config = dict(
    num_hidden_layers=9,
    hidden_size=320,
    num_attention_heads=5,
    num_key_value_heads=5,
    head_dim=64,
    intermediate_size=1280,
    vocab_size=32768,
    hidden_act='gelu',
    norm='layernorm',
    norm_place='pre',
    norm_eps=1e-06,
    positions='rope',
    rope_theta=10000.0,
    rope_fraction=0.25,
    qk_norm=False,
    attn_scale=0.125,
    bias='qkv',
    tie_word_embeddings=False,
    parallel_block=True,
    init='normal',
    init_std_qkv=0.0428,
    init_std_o=0.0101,
    init_std_up=0.0428,
    init_std_down=0.00505,
    optimizer='adam_variant',
    learning_rate=0.000942,
    beta1=0.95,
    beta2=0.95,
    weight_decay=0.082,
    lr_head=0.00603,
    max_grad_norm=1.0,
    warmup_steps=207,
    schedule='cos',
    final_lr_fraction=0.03,
    batch_tokens=65536,
    max_seq_len=1024,
    doc_mask=True,
    train_tokens=751000000,
    max_steps=11460,
    dataset='wikipedia_en',
)
Each number is 128 + 24 x the weight over the matrix's rms, rounded and kept within 0 to 255. Layers, rows and columns count from 0.

# layer 6 MLP down (transposed), 1280x320, rms 0.0526, rows 722-746, columns 64-127
[[132 130 127 122 139 103 150 119 131 116 156 133 161 142 127 145 153 135 144 160 124 153  92 144 159 149 136 148 136 124 114 132 113 102  92 131 135 101 114 156 141 155 121 127 113 145 115 129 135 113 117 121 119 106 167 160 132 115 130 102 146 126 132 149]
 [104 134 129 141 173 140 152 123  97 136  92 124 104 107 130 133 145 115 113 107 141  94 140 164 134 141 152 104 138  95 103  89 114 139 133 145  89 130 132 101 143 132 106 149 104 129 117 113 142 141 113  48 122  79 118 118 105 135 199 171  70 143 123 121]
 [119 144 150 150 144 142 126 162 124 122 151 130 130 120 159 139 159 123 109 123 123 121 151  79 125 155 146 103 101 151 147 152 120 108 131  89 113 118  92 140 135 145 171 111 114 145 161 144 169 128 122 109 126 120  87 141 125 154  99 150 132 173 135 109]
 [137 125 106 105 119 123 110 110  87 121 208 163 153 160  89  98 140 114 153 157 128 129  89 115 121 109 136 146 118 103 117 117 131 185 123 136 138 160 129 133 121 168 146 154 109 128 126 153 161  92 132 145  90 133 117 153 122 137 141 154  92 118 154  99]
 [141 108 148 191 104 123 114 103 165 122  78 127  96 147 123  71 154 112 124 115 121 105 143  96 132 110 149 128 127 165 163 168 103 110 134 172 127 174 129 146 120 118 136 121 133 194 136  76 104 134 125 116 135  85 133 105 134 116 145 104 106 152 121 124]
 [ 92 139 143 143 113 135 118 119 133 150 136 152 134  94 125 107 130 111 142 110 179 112 100 100 115 121 141 107  97 177 128 138 114 143 140 152 109 112 128 125 133 141 152 110 131  97 136  62 122 161 182 151 144 161 106 152 111 124 149 100 129 144 139 134]
 [148 125 107 132 163 143 128 104  75 155 155 137  94 131 134 133 123 131 153 138 159 136 125 165 169 126 115 116 131 169 152 106 139 169 120 154  87 138 150 138 117 146 115 115 103 107 134 109  94 141 117 121 148  78 136 150 115 123 131 150 108 164 140  76]
 [138 115  88  98 114 153 125 145 173 147  11 177 100 106 168 101 147 189 131 152 121 145 143 130 155  58  83 153 127 113 140 139 112 142  84 121  94 128 157 137 129 171 174 132  75 103 143 107 153  91 110 113 131 111 119 168 128 154 129 103 180 119 124 156]
 [165 118 126 153 116 115 145 102 155 105 138 123 146 115 110 148 144 115 155 135  96 107 119 139 118 115  95 123 136 149 147 154 148 117 110 119 149 172 131 134 121 139 144 131 149 127  99 150 111 161 134 154 132 130 158 124 116 107 117 103 146 132 138 139]
 [121 104 100 165 115 134 118 142 130 128 123  75 152 143 155 158 138 136 121 112 137 116 130 113 152 137  89 161 155 107 101  87 114 114 126 134 138  87 131 151 147  82 130 129 123 129 125 134 143  86  99 114 121 158  99 135 138 118 153 150 122 146 113 101]
 [122 121 188 153 104 131 134 156 115 144 151 126 163 106  98 105 151 145 138 155 122 126 130 126 106 145 157 125 113 127 110  95 125  93 110 136 138 124 124 108 134 113 114  83 112 144 138 160 151 115 165 105 126 139 149 159 102 113 143 109 166  97 109  74]
 [114 125 114 109  95 117 119  76 101 148 132 120 112 113 159  90 138  87 138 158 141 130 159 150 109 151 128 122 155 114 111 115 131  80  93 142 154 101 164 134 159 154 152 130 129 126 150 130 111 173 183 146  80 157 149  67 131 142 139 116 147 154 122  95]
 [ 91 149 111 127 141 187 137 107 113 143 206 143  90 109 115 136 137 118 140 120 127 145 146 118 126 114 154 143 146 145 128 127  85 153 126 112 122 148 127 151 130 168 108 126 145 119 145 121 160 151 108  97 117 149 120 108 126 157 134 137  95 123 123 123]
 [114  83 184 159 101 158 128 124  92 158 118 154 149 122 125 122 151 126 158 146  83 153 136 112 148 106 136 152 189 139 117 115 141 139 172 136  70 168 123 125 137 147 141 161 132 136 121  99 137 149 168 135 132  99 141 142 107 105 148 101 120 143 125 114]
 [128 133 130 118 110 112 123 111  97 134 154 112 158 147 142 116 115 104  81 109 109 156  90 124 140 139 106 159 171 139 121 121 133 130 146 121 132 167  96 153 159 105 138 149 138 139 136 139 128 147 133  94 104 138 119 126 163  98 105 139 156  89 123 155]
 [151 173 121 105 169 116 143 151  95 138 150  92 105 150 132 140 123 119 136 144 117  74 146 150 118 113 114  83 150 143 135  99 116 150 141 137 193 128 161 147 113 127 138 129 131 133 109 157 134 155 118 118 121 125  66 124 140 130 162 103 156  88 123 114]
 [157  95 149 124 146 102  94 141 152 107 127  98 123  98 141 128 120  95 110 175 163 114 137 117 124 110 142 136 164  89 143 109 126 163 136 130 151 132 117 135 145 160 105 134 110 141 145 134 137 146 152 140 155 166 146 141  93  78 139  95 116  96 175 143]
 [ 98 131 134 154  92  88 167 103 122 150  99 151 129 123 107 130 121 105 133  88 100 107 120 100 134 155 171 148 132 173 187 134 161 178  92  98 115  98 115 101 156 115  88 104 113 133 100 126 135 108 133 130 151 122 118  69 140 151 128 188  87 124 171 123]
 [173 139 167 134 150 112 119 133 131 114 145 136 112 159 137 131 184 120 110 177 151 150 123 147 137 103 127 141 102 112 114 122 111 130 152 131  96 141 128  79  97 157 135 131 126 124 168 131  99 132 140 150 117 125 114  94 130 118 197 124  91 116 143 100]
 [113 139 129 155 131 106 103 139 142  86 171 140 146 125 121 119 134 140 108 110 166 131 147 134 124 144 129  99 104 149 141 149 119 133 151 136 115 125 114 146 128 147 135 122 161 133 108 108  99 117 121 154 117 127 127 132 115 133 124 139 107 124 132 126]
 [118 105 193 145 170 149  98  90  76 141  60 146 143 126 102  89  64 151 112 111 228 133 138 171 113  93  63  94 126 121 119  80  64  69 126 100 106 157 171 166 106 155  98 143 130  93 178 107 148 131 154 132 124 123 142  94 114 123 140 145 199 132  78 123]
 [139 139 115 137 119 129 100 141 123 139 164 138 162 132 162  87 150 130 118 121 128  97 128 126 126 136  99 153 144 144 155 137  98 122 110 106 164 147 155 127  83 125  88 174 120 134 152 140 130 136 127 107 124 120  69 112 155 110  93 119 140 112 108 136]
 [ 89 106 162 182 114 142 103 128 111 133  99 131 110  90 132 150 144 116 123 115 126 154 129 105 127  89  94 147 133 113 114 111 123 113 123 135 146 151 140 136 123 125 126 162 143 119 148 110 136 121 155 140 153 146 146 139 136 124 105 137 146 128  92 141]
 [148 128 154 106 115 145 143 142 139 147 164 121 140  86 139 154 113 151 133 100 138 139 151 103  78 125 163 137 138 113  99 142 119 132 118 136 186 127 156  97 137 137 116 136 123  86  63 142 134 145 153 140 132 140 104 103 145  84 112 125  71 132 175 147]
 [130 184 178 141 134 106 143 120 155  71  97  99 132 131  97 120 183 142 163 119 126 142 156 113  97 129 102 115 120 120 153 139 124 101 141 119  90 164 103 151 121 152 125 127 112 134 132 109 137 108 121 123 127 128 123 101 108  77 135 113 144 146 146 157]]
# layer 6 MLP up, 1280x320, rms 0.0635, rows 723-746, columns 64-127
[[129  72  88 143 131 126 141  96 102 130 124  77 118 143 128 109 115 115 164 111 140 127 163 104 155 160 118 118 131  83 152 142 136 110 124  97 105 170 168 116 119 178  98  95 114 114 117 112 140 193 148 190 121  91 108 102 106 148  75 112 107 142 139 111]
 [127 114 102 134 123 125 143 126 111 161 148  88 100 100 106 129 110  73 145 134 143 120 117 120 142 135  83 130 136  71 132 135 127 114 119 147 115 124 144 105 157 107  96 110 140 132 116 139 148 100 121 113 150 114 134  91 112 127 116 115 122 126 138 180]
 [ 95  99 130 107 115 134 131 141 100 112 109 114 108 137 169 156 166 139 157 127 156 136 116 186 123 120 171  94 160 123 119 158 134 136 124 136 139 160 131 115 151 131 115 129 110 107 155 141 134 131 117 156 143 123 140 119 156 138 117 143 167 130 128 109]
 [ 99 130 169 111 114 182 115 132 140 117 162 131 111 108 115 151  77 132 118 137 128 160 122 156 116 118 113 129 100 140 152 146 148 131 123 136 137 143 138 120 145 140 141 175  91 104 164 141 126 116 148 103 141 171 110 118 155  95 138 108 163 128  73 156]
 [142 175  89 132 153 121 107 106 145 154 101 132 134 139 159 119 124 122  97 123 168 132 162 153 151 112  78 115 104 136 159 131 138 139 141 129 114 116 133 146 164 105 120  97  98 107 165  83 143 108 130 162 125 100 116  73 125 166 107 108 113 146 119 108]
 [182 154 148 140  94  76 130 113 125 121 136 129 117 140 175 146  98 118 193 117 169  93 129 125 114 118 113 107  88 136 126 126 154 167 176  73 138 144 109 113 121 108 135 139 156 103 102 102 143 113 112 208 123 102  83 114 106 105 144  80  92 117 103 118]
 [127  97 191 116 102 160 133 138  95 145 138 142 136 119 128 173 126  88 107 141 106 152 153 151 123 143 123 114  89 148 100 155 123 124 167 135 135 167 116 101 118  97 118 107 189 147 121 140 154 125 125 156 142  93 133 100 173  90 121 153 120 121 148 101]
 [135 125  94 106 126 124 147 121  85 104 103 147 112 130 122 124  95 148  83 116 138 139 142 100 143 117 114 127 136  90 118 131 126 117 130  92 119 119 145 145 154 110 106 142 121 111 106 104 132 118 106 140 143 146 127 135 135 143 148 141 132 128 136 151]
 [122 120 120  98 111 143 118 119 148 121 173 164  82 105 133 136  95 126 116 125 122  82 123 125 121 115 147  97 105 138 149 121 165 134 132 149 125 142 129 136 135 132 121  99 174 104 131 139 107 120 157 150 143 102 182 142  76 142 130 155 134  89 154 141]
 [145 143  90 131 146 131 165 145 112 119 121 124 136 106 143 136 134 144 122 120 123 100 129 135 151 113 130 100 146 120 106 153  81 154 114 159 125 151  58 160 147 115 130 127 150  73 155  75 103 148 135 131 126 117 148 162 135 135  92 115 122 130 140 151]
 [ 80 128 121 135 135 133 181  93 112 131 107 137 129  87 129 166 151 101 127 143 183  98 120 115 128 141  96 163  75 119 134 139 113 105 113 143 109 138 143 129 128  90 122 118 122 176 120 127 152 131 128 107 152 140 116 153  93 154 140 132 142 144 119 128]
 [190 109 125 114 141  99 125 105 148 109 128 103 139 122  96  82 105 131 119 102 154 111 103 132 147 129 121 111 102 120 147 126 180 147 136 105 132 123 107 108 144 117 162  85 119 114 123 128 107  93 139 153 115 106 134 122 130  87 121 115 115 107 106  93]
 [125 125 135 110 118 164 141 166 126 137 120 128  72 142 123 149 105 147 122  91 169 124 144 112 140 172 135 114 105 180  88 106 115 146 154 172 140  94 107 149 156 129 151 127 177 152 121  94 143 107 139 152 131  70 121  70 143 171 128 116  52 145 161 119]
 [139 126 100 147  84 143 151 139 114  86  96 159 159 167 144 123 138 139 135  74 137 118 139 181 129 101 139 129 101 118 157 127 104 143 137 113 125 152 134 120 143 127 153 133 105 100 129 126 132 150  86 152 158 115 120  95 131 156  91 114 120 160 132 155]
 [162 137 140 120 136 159 121 131 164  99 145 128 122  76 112  99 125 114 174 139  88 146 133 133 169 116  66 119 136  92 126 126 147 110 159 131  93 137  67 147 150 109 100 117 153 129 151  57 126 119 162 114 171 116 116 131 116 103 128 158 116  81 140 124]
 [136 127 155 124  86 124 154 115 170 145  99 129 128  80  87 153  83 159  98 128 146 139 128 119 104 120 114 133 117 155 156 136 143 142 106  87 137 123 126 170 128  98 139 108 171 189 136 141 143 161 137 107 134 125 126 104 112 155 126 121 128 128 118 156]
 [111 107 116 127 136 159 131 173 129 100 107 167 135 138 126 191 155 184 131 155 119 143 146 139 144 125 103  91 111 155  79 139  97  81 145 147 127 146 111 138 172  92 113 139 112 171 151 136 114 145 129 141 147  93 133 103  99 123 122 140 156  68 120 130]
 [140 142 136 135 179 128 174 138 143 107 148 130 119 114 128 113 126 112 122 150 154 133 139 104 131 116 133 164 127 130 108 159 143 112 134 109 127 162 132 124 167  94 127 107 114 135 146 113 170 118 126 160 140  87 170 145 139 125 140 128 157  68 127 155]
 [153  82 116 135 113 127 143 120 160 142 154 114 134 146  80 155 120 133 127 151 157 163 153 117 108 144 101 134 123  68 112 137 118 109 153 145 105 130 106 140 148 114  83 111 143 110 124  88 127 138 112 168 109 150 112 128  51 123 105 133 105 112 106 140]
 [148 152 107 135 159 141 144 108  94 117 105 107  67 112 124 108  65 153 203 116 143 101 102 117 145 120 128 157 132 127 154 189 164  89 142 132 159 130 160 125 143 108  97 133 151 160 106  54 169 155 104 146 142 135 114  45 145 138 102 157 139 105  87 132]
 [ 70 155 116 127  78 129 165 132 173 120 113 147 118 155 110 110 126  97 139 139 117 124 113  99 122 132  96 117 141  97 152 134 103 127 148  93 108 138 130 130 122 141 134 101 157 152 141 106 159 115  94 147 149 120  96 149 100 138 111 115 173 154 112 146]
 [139 111 105  98 131 108 148 125 136  95 138 116 127 153 105 136 143 162 134 103 126  95 124 123 119 146 130 125 140 125 133 133 130 154 121 151 129  99 136 102 140 120  73  93 128 130  84 137 143 145 121 142 116 119 124 111 130 140 164  96 139 107 134 142]
 [159 147 133 130 135  95 129 125 102  91  69 143 124  69 111 131  91 138 150 121  99 115 104 139 173 151 122 115 118  76 170 128 154 112 119  86 157 140 124 147 124 141 138 139 140 133 121 110  99 135 123 140 123 101 147 143 116 112  99 127 148 151  81 107]
 [139 129 119  98  63 145 114 143 135 127 116 140 137 104 147 138  82 139 138 143 122 124 114 181 162 122 119 147 135 141 125 205 133  96 124 133 134  74 145 113  97 129 135 106 135 147 123 122 127 149 144 165 160 111 147 109 127 134 124 140 137 107 163 152]]